From a checkpoint of a small transformer trained on Wikipedia.
Architecture: rotary positions, attention and MLP in parallel.
Training: a variant of Muon for these matrices, 1052M tokens, 8284 steps.
Each number is 128 + 24 x the weight over its row's rms, rounded and kept within 0 to 255. Layers, rows and columns count from 0. Numbers have three digits each. The size before them is the row's rms in percent of the matrix's.

# layer 3 MLP down (transposed), 2816x704, rms 0.0455, rows 1254-1303, columns 512-575
106:133127127157153125136148154094110129067109103115119128119132114165145124138104126135125145096124107139118135141157149106128120110138111121127119156129115148155148171137138150109134113125118122
107:176143130137090141119131148109119145135131172088113106079136144170163177151121124082106080107133128127137152155154118157143131149123127118158106115112114118147166171110112091125132140097143122
100:151100080184133140129152130131167120140121132175128118145125153117119133099136135115113143136173109103099094120100150124112169097140138163158152091136178106075125144136162123087124128115115127
097:125112101092114133115126105116113119119106152138141092176108140078167117088107124105152137144139132159135167127156141114139133154095097138128125099120145140170096104153129070134101135123168149
102:137162126106132138105078055134133126137113093149098127138122158114140152104086133062078123158099161142125133154085088079150131123157094137150154101142139145113137109119118121106153115108147077
105:090129109132118087123131176138136146120199126113141154125112159135138100136067168122163118103141155128104104173141110128136090146119121093106119088137114128164077148095089098136151055124114113
100:110123106102122126111125137162168167141097123155155105128146163117120132125111115132133160167127105156096105133101129128109124124132143131113186079112121093096097131129106138133183138088132093
105:138089113067103127111104172093137115131163116127158134174152176071151134168148123097082146118102145093177147152128145166139099172171098137105104129114129123139081127111123154137103104156120130
097:095117135141104120157151151108118103153116113179120099132141124098146150070124159119131101120142110105096155158123102157127144152100159156040158116137130120111129173159148113114140151118148141
100:160142147084104134134071098105113114149133153123112125132112111128130109076164103111142111140132126108125112135126145132139139119127141128124080120115156087117164125109112128114120128133120082
106:162133112101145136111134126090149103078134068112128165150120134170144160167140129123119118114080120120113146132121126135151161188103073106148166088163122104133124167137145173138138112096110139
097:104139180148127124129093155139129105139135181121154125107121149137115141124122152098163141130127111133109158074125150109128154110144147135075116140131099087104131122123112122132136122119102102
093:123097100099081149106119140153151112129105140161137161127108106092168119132144140137124182148142100159124082091113104114129118139129151144128120148071168119139158123120105130153185148073151136
098:149120145131149156129133113146138124111120100163144089137143112176144157156145082130174145106115168077130091173148142154095121122143160123118104096137173126120146119116130116114099129137132091
094:170137132149128122159117106144113116082140114159153073170104133125132162111152159124134103114092147090134108122128105130115170110155132136102116120172122122155149131140169184132136101120120142
100:157134116147132119158131143147095121149138060148118118129137083122138131129148114187126150116172083110122156092113139149136169123151093114152147106123112120126084129153135134120130103142140163
098:128113112132127135121169118136073114114120157126127129127110122129101122119156144142137139141155162157132115153127101130148113059147144179128109152148125096151134079091128110128146105182132149
098:142153100130134086128088131138123134142104142145123143119095098123105079129138148096150118124084141123183093184103149143166119124104148113100117081167129131092173123118160144119103136126188146
099:148101150052145162123158109148158144120103104141117127129145163095124123119121111126120147165149130168109150105126160134110133134139108111086142139110097140144112133118125132110122114081126150
103:141108125146136100166151166197138094113104129090080144151152156134125158113152123106133114094147123130134131098162105143110128067111113184118156103161154137121138126119113140133092139116114125
099:103141115091088101134112086171164125123132132167132099099073117139140136073110135147098103147167107156140136113099116114153141169125133142144157090134118125137147123109128109149130119140128149
099:114162117131129137137123147137131081115117154127127117145161155132130089140111153105084116130077134134132131153143128126097114084182143112158125121157133118149120158134133148106112147114085117
102:126125129067106151133065152088141143103158155122069144138161156118177140105102125148104134120178138152150105137085113080106144148140160135117158129105118125144112115132125119100169119158093157
084:109137132118083104105173071123145102141117120140140080134105158135124144130170183163099138125080126106097153104111140096114131163150152092133130123132153089110138130139094139097107104149123120
098:133123141093131147168160125112178124104159142101082134157167112126160151113107107129130135142117160135112124111138123105132141104153139130078186139123104159096119087124153108110129150157166119
098:111108114102125152132120145124102175152109108113135157115148131103133134149132087145147141120164140156147112123146115157111109116198144123191160163139121150110126135120121093085097108102137132
091:104162121118114130136113169119153096136132128132140142128129122118112127129128141107097137153112171160135189138155093147168140169143127126137131185115128141141141095110127126127142142146123100
104:149164125163125099103150135129108162113149124116142169123166141104141108158123132090134143146137142169144114151106143157092126112101135147122123142109146141159113123128097080085114141107177087
114:098155087146091109141143103126135136134169117140136128138119142140092125108128088156127103169128096148150166151129155148127132139092147106136137154149150124156121151189123104140122108132102114
093:112154157132129118148136107132139168152093142108130106120123133179149106118134114112146120176103131111128086124098114133131150154101139093109088075091141140118160099165155088113160148096089096
106:131142153139104141150150131111150096076134149152095108121164154104113089095152149118142178106101162139113121143155128138144131127130127131145136089161119100120101111187114146116143069109138146
110:109117155128126169107116090137125136106135139144121148152103148100139173053117147140115123098133129107122145096142115119157134144118171125105102137139136131124130127087161112116157133081157104
098:112098108149197125127114136129112184177085147173124143142152110109148132102114158158135120126134153166115145159160106131139129145141154126142146107177103166138134119126130149123128159142155083
100:132118137142167145120094121162160123092139106115105087127139121094142139147110107095101159148125123165131109105158180139178125088200147111112141120171094087100125149146084173165115119145122145
102:098126101072125105150120101158078121116128174141095119086097100105108094167132168125121116167135134108123148108131117158156117134121173091154127142107151090145132145143132158145140073133131135
102:130113148107141124118175132119103118154091111137127101110133092145111140134158135150121116113132128159106154136155158166137091130094146151104134095156145150162091119155119090128126101132124147
102:146148099107103124126119106126110082131165111108119132130137123125132131058092125111170140088146146130128114151148098094137138114166133134122092157152146142130148143118131136103113136124114096
100:131118156083099101132157138103097130155155123131107097150174113135126177141105130139107098098132136146116087133107142167119133084158145162139119150142137127113140115088128092162187136152153129
088:122171107178109116118102120116126127118107151141107111112158132146101161114122119164130147131092149128135154135153152145148143108121098148083094146148166104097121112081145131130145117143090111
106:146127100132139160163093106136127147131110170147117134132123106093136091134119157183062102098140132123129058138131134157199146121161128129137131163186120191163143107106160094107112164091176101
103:138099129134127072134119123093115132110145127089137124128151164137166144105107158112115127173187141172154122114142140157133113138164143116093144170112101140133102120128119165123125140131139135
094:141178084133104125123152154057144188124150126147088121147131121128104107145102148115105186090127162159171131141175120174143096107120159114125160131110130137116122122102132140120111122100102152
105:141114161151127149132152187088117150083094126165107137114107137132166117144124130120097129122103113133153123169136108163122089152152115091062142116109148151099119128127125133146109152135118165
101:143137097147134126140153084107118118154161126141154148104145140123119159116119113133121122106172192118117154173098155140130123126160086159154102142099151129134137119139121131150116143089184156
103:108117135126116125114124136128128110132116099106152132116136157102082103141104092135157089133150119134118118139145199079160148171132095104165128117104128130146131105121164081094069156163158139
104:123123158051126125117140098130115186137078119100107102134104117149152188145129111117075148161151140110142155113139109122119150146111149191100145163149102099157144105141144130146095123097080126
099:136106165118142082110136154149117136097175125154093192138127120161122115107123126093113161163121107109124099113111096091147117148122136115103121162138191126144068124104103095122129126100148126
101:144090134117137123135142129178124104179154118097105148182095163125130117140102124139128100143122124190158115101118143115118128137114142125150145153117071141112117152124136128162132179121102168
103:109117089117169091139126117146136127117156145146158092128160123118113142122135101110135149156117133143111090134101133115128170148097103105134080095177161099065128118141136141079159138127141145
106:131151102127149139106139146110145130135070116138161147125207122076117155147151104146132142128088139136129094110085184113145064152142124138132150138145125139140096124128127125128152092139148132
# layer 3 MLP up, 2816x704, rms 0.043, rows 1255-1304, columns 512-575
109:133149123131134118115141102141101130158093120141124175107110139086140101156158193124124108050158130116152129103111132136107107140137166157123095121135126140119125135129156138148141128115171118
101:122124128114147114108129120150127151119136135116162132085093107083150151119159151121109106136132112156146096117132163152179120133125135102170118118113137128177097158121152133136099173126137083
098:170121107131120152140130192170131143129127106116090079166124130094132140104104098121105161161167139131151112131147108118130128136147125088152151155108113128120137146105182122100134142142091114
103:135119111135153125150129179153115143089124149121126137129089110136140130136125127127139142128134111133130111136143119130108138116093138117157141106142107139141089133154142106121118120175119101
101:128118139152132137114138150130167133126146119089131132131101076115109168096150102107150138110122098117138137090144111124163120146107128131101139115135157105138151125121142107122110119132126134
104:116157095126134151115146122105113074115097145133111134152133150125170100081137172166162135136113107129134138101071116112117130163128143128113137137100113075134082145106145106107104126148150125
103:099100112141137136167104127112139115141173137120136157149132128143139152136081140191140112122186119149138119144118128127133104104127173140124126100108101138186139158133103121125130126130113094
095:136126180122140146096153107145153145084161105109099162137191093108097131110156132118083113165136124135104123108136141080135177131094125103160088125136104108123161119085106114124124163111140131
100:183163101154121119100131091077141142146098110114123129148128111162114126100151129134117162128148148087130129109105136126139146150130166140123092058122098100124128147123117126102080132128120128
106:168101106107107110148127142131153115126122121126102151155163080128129132163153122144134128146096145144123130106151105101161163138144139116136142135102161058161118149125136143172138130168103158
087:133098174122143130109140171145106119112085072134133103158153125123119127170117120131131120140147117160124159121175144136103113132095135145189087130135170130121116103137124133140112123113090164
096:109143164152172119158123124141094140065141153116114097149127182125087092091133133090157121134133176092106157156116179137132137099120116121127118111144127128145143100123122085142093115177095150
095:128122114105129087134128128128154084120157115119131135105110122089150151123111119145112109158162161167131102080112100130091151149144135147130156103159148138107126123096122113115124126111093170
087:116153144170109101133138091112116079108090148117148127145108176142134139141130072150132186168122101117138149141122145102110098105100119165141108106093143133129099129132157105175124082165130138
097:131129082143123177106094137140095156131101125130126154157123147149127131140132167134125098136146134143150120110114134122091136132128129131123132154152125121093147108127132155102135115113152118
103:106117121086176097137127112077157108149136079137127123138096096166176123108090163179133110114117111156109147093132108109153093142096147138130140112109143158137158171193065128106122087096145120
101:119122154182107106109112151112125122139146150108127097074190170150105094158145137137126124123108156127120129170127108137138175153125086113118086141095138097117103128153166144167194114131147175
096:129185095150086145121147143114139098144148121119118129116139129113171112125154128120146145077131181076179150148178098169104121155118124156115125163130112082129154120097138153152110144114104117
101:149105165130159148137150105139114117162091120148123172127167144164149138143107166109124118093108120121105131136110107112117147105130106124142122120103170127133133146126175121121153178163149112
104:176167142147134130138097122147167168111157133102150094164147101150137116104132130109184095156141144108136145046097127128102125063150137121145151122142093093126140146114136093117104136129151106
101:116121095152147122131107125106117107130110103193131153102159084158127158105128108135162154141112153171113142140085095091103145152089164132131094177129095110143143113137097129191150123150178126
101:079113144185154104115160105158122137129139121109104101174122124129074084145177120165133078134109099132131173101171109149094092119150126117100098099162156113079135130112169125151137109109139083
078:093076133081153124159132164152143140137107114107095160128144095094132081195100077108064109128178152124114118151134124132119121161113168120140119103123119131167123152138125125097123142064135064
106:142129122118132137111115144170141143131147096126103132118148140106143134119106149129137139147094202172122092113080097142151138120095122123120124087107136113155128064152103120171114145109110108
097:116136135124083104144146112069112072137176143135111122144155151173116145130162145127118101156122068100186130112162130111168100113096102105101109145120139080128135106135120109103129135137136138
085:149127140091115134127146107156135154166144089115137111115133157137152136105126087103088086156145111132085138127132190141150112139102094118164114121117077116115175091170131122122137139133113146
102:135091122122063142160157117104145127114153156098126104139092149125150175065191119143120098118116170136104172112129127106137160135132107157140119137117140173096146126147157099159121143149082145
107:168128098139149073134157181153147124101123110096151108150141151146134148092082109133147117152135106155139114140096145167136156139127157130123090162136140121130123108145130115141139147144088122
097:110135117135095158096097138099188102136092142136098151132159088116152169117119187112126127126106124151093152125111115112129119102156129136126152097104103085153138144086180109121082120128148125
108:135131129184091105131154122150138106164078088123168130123116133114146114132145156149122152156155127088112100180120141147132123125159098097140144124119170095101120117189112121121132098119107145
104:115093171127080170173136159127138159118169082104123098133112108148103135144141074139163094095068134115158129094127172109101148132165140153107179174118136130106129125089129075139139134116136097
099:141149122108124133122140127116137088132099122112107098128120139165115149103137100170146112146120111112141149101109136134098112165164142143125151137164134138127105123122133080123112161162137138
100:133105090118095148116111117144105145117135117092192179130127145139123124121168123112156126125129166102140115102144110128162139132147112098168107138104121137156135154138114101130150128089182090
106:156135130083142163111164101132116140120107093139146149178116112120125114137090124131117133151138146088102149116113124163114165165107126165118107128107118167127098148105124155107152150127141097
103:118133139138123162095142147104124139143150133118148158128116103115148161105090096113125151155089170072152151174100135094117153145154096129103117111108155122116106111082144091196165134147084124
099:076137146132129093128156107119095113107081132128111097142115128098129138096107176127099106149128124065164144122084113123143132159114146161113124096110098121133150134107119153135141111107116065
097:144121102113147132098134077159122120123125127096097122138110111132123117103118110126143118092097127127107122126153168136122146112105141125110115087149141130123154116134129131083101123107116135
086:095101171113114141130110135114117123120156115129133151107114115134140129151126112116139095108092097118157162121125105106115058164148180119181117115190137130142121113117127180110123109145146140
110:188155093083074148103164090160122083174119137119087146190144133096161148124167160156207160116091116146125139115113096141123134107111112129124118153141171131125096128140139088130086154147141148
107:130131180095113107099152167151082154116133121136117157133132105134122149134108126113150151128125187141150143153108146140121137158115124144140106078136118139128155122081096112144147124110136113
105:161111123157097130143106146147128130147154069115174167071154133093108143133130103157124082147100121111116126126148128119084170148107093122116144119146089123110128130119100132120156130126118134
104:133126127134086153084137105180144111140144176118156135102140178136127112140151127113157173135136128106101167101117148176116089118170129112096110120162128131105121099092155147132148087113164136
106:146139103157132147134124166137136110119158127130138124108130096104133105123120172138116170144153104137075124133174128119135141054155127144122087141130164124151093159144124190084114088115138112
103:125123102128143116109142183140111107148108138116139102154130052124150137144131146116096152122107139123113160150103103141098099141152107164109122126170118126197133119114122178156162127156138147
105:111100127164095157117087114105107107135142138132110149099090126126153089112128106103113114083113148113127140137120156118090131117106129136132154134118155153069153110127127142139146110161147150
103:103162139167099181159121112087187130110116138111146149105138145095151120064098111137149147121160121142111103099151085145189124163119168124117160140116116111126153126127124108085157136139114119
104:116112177106127133136088133086128085127097139123116112137111069108129168134138115111098147051115087097118124140125130146146135141092137114133142131181168121161129165116134114132124151139105115
105:103094135140136104103128165171081137060086134173140131152157129099110127106121142184095113137098113155145109097075121127171124119106134130165140086092145114113118203096125131121145105125154145
109:118087113171122156120121098109163132143111111162141126107110129161128127124110130072115137112109117145131139140178105139141090093138185119140118139129123117136118159129127137088116135152157135
106:102090149157128100125144142128160096136124141140145107085089131134135158126074171150136127087093125115126154179141147138184149133140095113128088141086129140093099131140128148132123107113140104